Weights of a small transformer language model: MLP 448 SwiGLU, 180M tokens.
Each number is 50 + 10 x the weight over its row's rms, rounded and kept within 0 to 99. Layers, rows and columns count from 0. The size before them is the row's rms in percent of the matrix's.

# up: layer 4 MLP up, 448x160, rms 0.0741, rows 417-447, columns 80-119
# down: layer 4 MLP down (transposed), 448x160, rms 0.0723, rows 417-447, columns 80-119
# gate: layer 4 MLP gate, 448x160, rms 0.0762, rows 418-447, columns 80-119
up417 090:54 54 59 42 38 48 52 60 60 30 49 45 55 45 55 51 58 64 69 58 30 50 63 43 62 28 58 57 41 46 43 54 43 63 45 49 49 42 70 58
down417 082:46 46 50 64 59 54 44 44 48 45 49 34 66 55 39 58 46 38 59 46 65 57 51 53 53 59 39 56 42 44 57 50 37 53 50 58 38 76 59 51
gate418 105:48 53 55 55 48 61 47 48 49 65 38 50 43 46 66 72 47 40 39 44 47 71 53 42 48 48 55 44 43 50 48 57 74 58 56 54 57 37 68 65
up418 097:46 42 53 51 43 51 45 51 48 55 28 36 56 56 37 39 54 62 34 51 41 35 47 53 43 52 45 47 56 34 36 55 51 47 49 47 69 49 59 58
down418 092:52 62 43 47 49 38 58 46 60 50 53 62 43 58 47 41 51 39 60 51 53 40 56 52 54 47 32 48 49 47 42 32 46 56 47 60 40 44 42 55
gate419 095:65 52 40 68 39 48 41 53 66 62 66 53 44 46 53 45 47 44 29 55 68 41 38 55 40 77 48 38 55 48 59 40 44 55 49 44 39 50 38 45
up419 092:40 53 52 51 51 58 45 54 53 32 37 50 56 49 63 51 60 45 70 41 49 58 61 41 63 27 51 54 54 46 48 51 47 30 49 49 62 68 56 50
down419 093:45 65 41 47 53 69 37 51 64 28 49 50 64 56 51 38 63 40 51 48 68 51 65 54 56 61 45 38 44 40 57 28 52 44 42 44 68 43 65 60
gate420 102:36 48 48 48 67 60 38 60 47 31 50 56 45 47 39 37 51 51 62 27 62 54 32 49 55 33 68 32 55 51 43 52 57 54 47 44 45 38 42 37
up420 104:34 52 62 59 63 60 64 61 32 47 42 37 51 57 44 40 51 40 44 68 48 52 43 54 69 49 59 63 65 52 50 39 57 58 55 46 59 48 34 48
down420 102:36 50 59 58 51 69 74 42 60 46 44 50 40 60 61 43 68 51 24 64 65 43 52 66 56 63 48 48 49 70 58 39 56 70 41 49 57 63 64 58
gate421 104:58 57 50 46 50 44 29 55 49 42 52 46 50 36 38 43 49 44 51 45 41 43 47 48 76 54 32 63 56 36 50 56 49 38 54 54 66 34 46 46
up421 105:49 53 51 39 39 62 37 41 51 42 72 52 46 43 45 48 61 60 39 42 52 40 55 27 54 46 51 61 51 47 52 52 56 51 42 38 52 40 58 49
down421 109:39 45 51 52 47 56 51 46 59 42 49 40 61 51 50 47 56 39 43 60 45 50 63 65 27 42 40 37 62 38 34 49 45 33 51 51 55 36 43 76
gate422 116:64 49 65 53 60 38 39 35 49 42 41 48 57 47 55 75 47 43 59 48 42 62 56 51 40 66 34 47 43 29 45 53 45 59 58 52 57 39 46 62
up422 110:35 41 51 41 54 44 58 39 45 46 47 34 50 38 56 37 76 58 49 64 74 29 38 50 53 32 48 59 50 48 48 40 50 41 67 51 41 41 25 48
down422 105:43 39 56 46 51 55 52 36 50 53 48 44 56 48 56 64 51 61 61 37 51 48 39 65 61 27 40 58 72 38 50 46 66 49 52 37 48 50 52 67
gate423 110:57 51 57 55 66 39 53 48 54 40 38 42 46 85 51 52 40 40 59 40 55 42 72 54 48 51 40 43 43 70 54 50 30 52 60 41 43 52 52 73
up423 119:54 31 52 43 68 53 50 42 63 51 42 58 67 53 73 49 53 47 54 30 52 47 30 45 42 43 51 65 47 61 48 55 50 42 39 48 40 41 55 48
down423 115:41 43 60 59 51 40 53 53 51 58 62 62 53 57 41 32 56 44 65 63 60 46 44 52 48 49 45 42 29 60 49 46 52 65 46 62 30 52 67 36
gate424 095:59 48 28 43 41 56 51 50 45 54 36 46 30 67 36 31 48 70 54 40 37 40 45 47 52 48 36 46 50 58 52 42 44 55 53 49 35 52 50 37
up424 090:57 48 43 40 30 57 33 52 35 50 47 51 60 67 44 58 37 45 43 68 33 64 48 58 53 54 37 45 41 57 56 49 52 52 55 55 31 49 53 57
down424 089:37 55 56 46 65 41 46 57 54 47 55 48 60 33 50 49 60 49 58 42 64 35 36 35 35 57 61 60 57 66 57 38 55 65 48 54 42 51 27 42
gate425 110:54 47 44 50 49 67 55 66 37 41 50 53 30 62 59 50 55 58 49 54 46 54 43 57 61 62 49 27 74 62 48 45 55 37 66 55 38 45 31 68
up425 100:63 38 51 63 55 62 58 66 42 54 43 30 43 60 64 45 44 45 42 42 59 55 38 66 39 54 60 46 49 71 40 50 55 54 34 58 48 56 62 64
down425 105:46 57 54 42 44 42 38 44 50 47 46 38 52 49 42 61 39 43 52 70 32 53 66 45 37 43 32 54 32 54 40 60 52 50 52 39 44 54 49 24
gate426 100:47 58 44 44 50 47 47 54 37 24 49 51 60 57 62 58 55 47 49 63 66 71 32 47 54 62 71 51 43 51 67 42 48 70 54 48 51 33 58 52
up426 098:43 40 35 51 42 56 51 48 51 68 43 42 42 38 48 54 42 47 54 32 53 44 49 38 49 45 32 51 58 47 52 60 56 34 51 35 62 45 40 34
down426 100:38 52 40 39 37 50 66 60 37 38 41 39 38 49 52 60 42 53 41 56 66 66 35 45 51 49 61 64 52 71 57 44 46 49 54 41 47 31 48 60
gate427 099:66 63 54 54 33 59 41 33 41 45 33 46 48 33 38 53 60 47 36 58 44 60 49 59 43 40 51 52 57 52 63 42 44 39 47 62 55 47 59 37
up427 106:45 42 54 62 36 60 48 44 49 45 52 52 52 44 42 48 46 47 45 43 57 43 54 63 26 58 41 48 59 56 46 61 40 66 20 50 43 53 63 43
down427 105:58 35 45 43 42 45 49 50 37 29 54 50 47 51 69 46 53 58 52 36 58 58 39 34 64 31 65 40 62 43 58 51 45 37 28 49 57 63 44 63
gate428 092:37 60 53 47 57 55 53 57 40 30 37 62 55 47 52 73 38 46 63 61 41 61 50 54 54 43 45 40 50 54 59 56 50 41 43 44 34 59 54 50
up428 097:65 40 47 56 54 48 39 57 51 73 51 42 52 45 58 35 65 51 46 31 51 49 38 47 49 67 67 39 47 52 47 41 31 72 40 46 63 51 54 48
down428 097:59 42 55 56 55 55 53 56 27 44 55 48 38 31 44 45 53 45 60 34 47 44 37 55 64 59 62 46 50 49 46 59 37 62 31 55 35 51 55 50
gate429 099:43 50 52 43 56 62 55 48 51 52 46 41 43 21 59 55 52 55 50 59 42 56 56 53 55 49 62 34 60 26 46 39 63 43 56 31 59 36 42 65
up429 101:58 32 45 48 48 33 42 49 65 60 45 48 54 54 32 40 34 40 69 34 52 40 49 53 62 42 30 37 46 43 58 64 50 63 46 57 58 59 45 48
down429 096:46 54 53 50 35 49 46 58 54 58 46 60 52 46 41 62 62 45 40 66 52 44 40 54 56 62 51 47 46 57 67 46 45 39 44 73 41 58 49 42
gate430 088:40 46 66 58 51 51 46 55 55 44 37 42 58 46 60 47 63 30 31 46 46 64 50 68 52 75 52 50 37 52 49 56 58 48 56 50 47 35 55 49
up430 095:57 58 61 42 48 35 53 55 50 58 65 52 59 56 43 46 63 46 66 60 46 71 58 58 46 54 56 62 61 53 78 52 46 45 66 26 44 46 45 43
down430 099:57 46 52 53 52 58 53 42 55 39 64 55 33 53 27 39 58 49 53 39 48 57 49 49 47 45 49 43 44 51 52 44 58 50 29 60 47 56 69 50
gate431 109:30 58 32 45 45 69 34 46 57 44 48 56 39 76 49 63 56 44 56 54 49 50 55 49 59 53 35 52 44 61 57 42 55 37 53 40 32 51 31 41
up431 103:45 40 57 48 44 52 47 39 48 37 53 52 65 44 62 45 52 41 33 74 43 41 43 83 48 48 60 43 42 50 41 55 55 43 56 69 53 53 48 48
down431 106:50 46 37 46 60 41 53 61 52 41 62 59 54 47 42 51 62 55 54 51 41 44 36 50 56 25 51 59 41 43 39 41 50 44 48 47 39 41 64 46
gate432 101:47 22 31 49 59 59 39 47 51 54 52 55 30 48 54 49 39 48 50 30 41 38 63 47 49 40 33 43 51 62 53 44 41 45 33 56 41 53 56 56
up432 095:37 52 56 45 48 42 51 52 51 38 39 54 58 48 59 45 44 78 68 46 49 49 64 45 41 65 63 58 60 62 44 50 25 53 40 57 41 54 41 32
down432 101:55 41 41 61 67 65 46 36 60 73 50 49 57 46 33 36 51 44 41 53 58 53 49 43 74 30 45 46 27 45 33 47 57 50 47 35 54 48 57 61
gate433 104:57 51 53 54 57 49 65 55 69 49 57 47 40 43 58 40 39 50 63 52 45 54 61 49 55 52 47 55 58 73 65 52 38 60 53 48 39 48 38 50
up433 101:38 64 46 44 54 51 42 40 52 64 58 62 52 49 53 40 36 49 63 49 37 49 51 45 58 47 37 67 33 49 64 44 53 47 65 40 45 37 37 53
down433 104:56 49 61 49 41 54 56 43 42 33 62 36 49 28 46 39 47 69 54 64 39 62 47 34 46 59 33 55 58 55 49 39 47 62 52 63 42 54 61 50
gate434 094:61 58 42 64 59 38 46 60 50 57 39 57 47 55 67 34 55 37 50 54 48 45 51 57 41 54 63 35 40 43 66 38 47 43 48 51 47 43 58 40
up434 100:66 67 63 49 53 39 54 47 44 42 37 48 44 52 56 38 61 44 74 41 67 47 45 52 45 50 44 61 57 45 56 40 45 54 59 54 68 44 57 33
down434 106:47 43 74 40 45 65 71 29 62 53 58 51 34 45 38 53 46 65 63 50 48 60 45 66 38 41 35 59 58 54 53 53 40 54 38 40 64 46 61 70
gate435 086:43 59 62 48 36 53 32 60 66 38 51 59 41 63 50 25 63 54 47 53 38 50 36 62 53 56 61 80 46 45 61 57 52 59 49 47 46 54 51 51
up435 088:68 34 29 47 63 44 60 23 33 62 46 44 51 55 47 59 45 37 45 44 65 43 41 63 41 42 40 49 51 30 40 55 34 47 51 60 54 58 40 57
down435 090:39 72 68 55 55 40 40 72 65 52 48 47 45 31 59 52 48 36 51 56 43 53 51 51 64 58 51 37 41 64 55 45 52 32 64 49 52 49 50 47
gate436 100:53 68 39 56 43 49 21 34 70 58 47 46 45 59 51 47 76 54 48 34 40 49 62 42 47 61 41 51 47 48 65 35 71 32 50 39 40 64 52 42
up436 101:49 51 52 47 45 52 42 44 62 38 34 51 41 53 45 48 65 61 58 40 51 41 65 47 48 36 33 59 69 49 65 44 60 45 58 54 52 44 45 45
down436 100:54 48 47 43 58 48 63 61 33 56 56 53 73 53 51 41 41 41 47 26 67 40 53 57 45 46 62 56 36 58 43 60 46 49 52 60 78 32 45 48
gate437 095:55 29 48 66 46 51 56 24 35 44 51 63 57 37 56 54 67 53 62 51 49 58 48 37 53 59 31 45 56 36 58 58 57 47 49 53 53 54 56 68
up437 094:54 62 58 44 60 55 63 59 41 45 54 31 63 56 54 49 38 34 53 56 45 54 70 47 52 30 56 65 42 75 63 49 48 65 51 41 51 56 60 49
down437 094:55 58 49 45 64 50 50 60 49 53 53 59 47 41 62 68 38 57 49 73 44 53 46 39 35 62 64 58 51 63 58 61 35 48 43 53 42 37 52 63
gate438 100:40 40 63 54 70 56 62 41 60 66 69 57 30 43 66 33 68 50 56 46 55 53 51 41 31 64 57 42 65 32 54 57 50 70 41 61 53 55 32 67
up438 103:42 73 59 46 46 35 37 55 34 55 62 59 36 43 46 51 57 59 56 54 46 42 56 55 65 49 42 59 44 43 61 41 72 45 58 51 33 62 70 59
down438 103:51 31 54 57 52 48 32 42 51 36 47 44 63 50 64 60 48 53 63 55 43 46 68 42 51 49 48 42 59 41 48 33 27 61 44 46 48 37 48 47
gate439 100:45 50 50 42 55 50 40 44 58 35 72 51 56 51 55 60 52 37 60 75 37 56 59 47 69 61 48 47 32 46 63 48 49 54 51 47 35 66 54 57
up439 102:44 49 38 44 57 52 41 61 53 51 53 51 64 38 54 44 33 58 55 56 55 38 48 68 52 57 51 57 42 62 54 55 51 66 41 50 40 64 47 43
down439 103:41 50 59 54 49 58 61 58 58 54 47 53 38 34 55 63 51 59 48 58 62 42 43 63 41 49 58 68 58 59 33 55 50 52 55 51 56 32 46 50
gate440 106:51 44 42 49 49 60 57 51 40 63 66 49 37 40 55 43 52 46 38 59 49 46 41 64 45 50 45 53 56 47 62 49 40 49 45 57 33 56 44 45
up440 105:70 56 50 43 46 52 43 36 51 54 45 34 47 38 56 54 47 33 52 55 65 53 57 65 49 63 56 25 45 50 58 49 36 38 49 64 43 72 55 63
down440 094:47 38 46 57 56 58 46 68 58 50 54 70 54 64 57 32 57 64 52 42 52 61 35 46 55 47 53 54 48 58 53 57 52 57 73 51 60 34 44 59
gate441 095:40 46 52 45 48 68 30 72 43 50 51 49 48 70 52 36 43 52 54 47 64 50 54 35 51 64 49 38 45 66 42 55 61 50 43 25 48 57 43 48
up441 099:59 43 39 63 61 48 71 56 65 35 40 61 43 45 61 66 74 57 46 42 63 45 55 51 49 51 34 70 46 36 68 36 47 53 67 48 51 46 68 39
down441 103:49 49 47 74 52 52 34 72 58 38 40 50 47 46 67 55 48 67 47 68 64 41 68 32 45 47 38 46 47 46 53 43 63 36 59 46 63 59 67 52
gate442 105:42 45 56 57 61 58 68 45 46 39 62 62 42 57 49 43 39 28 58 31 45 46 47 56 37 47 58 46 45 53 44 71 51 43 44 38 29 53 66 60
up442 109:66 39 63 60 45 35 60 66 30 56 63 41 56 57 52 50 55 35 34 64 51 55 53 37 56 59 54 47 51 53 46 33 50 66 39 53 59 40 55 57
down442 107:50 53 26 43 53 53 51 27 62 44 42 51 47 51 43 66 35 49 49 47 52 50 57 44 45 41 42 54 58 53 52 49 51 48 47 56 51 49 52 68
gate443 097:56 46 55 64 44 39 46 68 29 65 50 51 48 64 56 47 56 37 35 56 43 48 48 56 54 68 72 37 59 53 50 61 63 47 56 61 49 46 48 45
up443 101:61 52 48 39 34 33 57 41 33 41 42 45 50 43 34 44 29 36 46 40 65 54 60 42 51 52 60 53 35 41 55 46 38 56 53 37 39 30 36 38
down443 105:38 40 63 50 69 52 54 45 68 68 45 49 33 48 72 56 55 60 57 51 51 50 47 45 61 54 45 55 74 41 35 43 53 41 43 47 42 45 50 72
gate444 102:49 72 31 63 47 50 24 62 55 43 50 61 51 61 64 49 44 47 47 50 45 46 64 55 58 61 52 54 26 52 58 51 40 48 64 52 54 62 38 36
up444 097:29 31 54 38 36 62 58 55 56 57 56 50 29 36 48 53 53 43 27 50 45 60 53 37 54 49 72 30 65 44 41 46 44 54 36 57 51 30 61 52
down444 096:61 68 37 34 41 38 28 52 56 45 43 57 45 55 77 45 44 65 40 39 53 49 42 36 63 47 76 41 36 58 46 50 33 56 60 55 59 35 38 42
gate445 098:43 54 44 47 48 50 40 60 53 56 35 48 62 34 55 76 65 46 53 73 68 40 48 50 49 59 43 58 43 60 61 43 62 60 48 58 66 69 62 53
up445 104:51 50 46 56 67 45 72 42 42 43 65 63 38 44 44 36 50 47 42 38 48 46 47 32 50 58 54 52 54 24 53 47 49 47 45 41 39 46 35 63
down445 099:42 55 29 54 50 54 46 58 59 64 62 58 46 30 40 45 70 33 52 64 55 43 49 41 47 61 45 43 56 48 53 52 54 50 53 40 71 64 43 44
gate446 104:25 45 41 42 45 66 39 42 59 53 50 35 52 40 61 43 55 47 48 37 57 69 59 37 56 43 49 51 41 45 50 57 59 71 30 41 52 64 65 52
up446 098:50 45 75 38 62 55 64 42 66 41 37 45 63 62 37 50 46 42 65 69 35 46 56 74 54 55 32 39 20 55 60 51 33 57 48 58 48 49 60 56
down446 100:54 39 54 47 61 47 48 53 59 52 44 42 69 56 62 63 46 55 59 51 54 49 54 53 33 39 40 40 43 57 58 48 43 45 61 57 55 48 40 42
gate447 098:55 60 66 52 42 69 60 45 53 51 48 68 39 34 38 67 49 45 41 66 40 46 40 51 63 50 82 32 41 42 45 53 32 43 51 57 40 44 47 52
up447 105:51 56 51 43 56 52 59 43 47 36 36 49 17 43 44 46 54 54 45 40 55 39 30 49 62 46 55 43 60 49 55 52 55 54 41 45 32 50 62 46
down447 105:57 59 50 43 56 36 50 48 40 43 40 46 53 53 57 46 62 57 62 45 51 35 47 62 49 47 28 32 51 51 51 64 41 35 56 37 59 62 42 29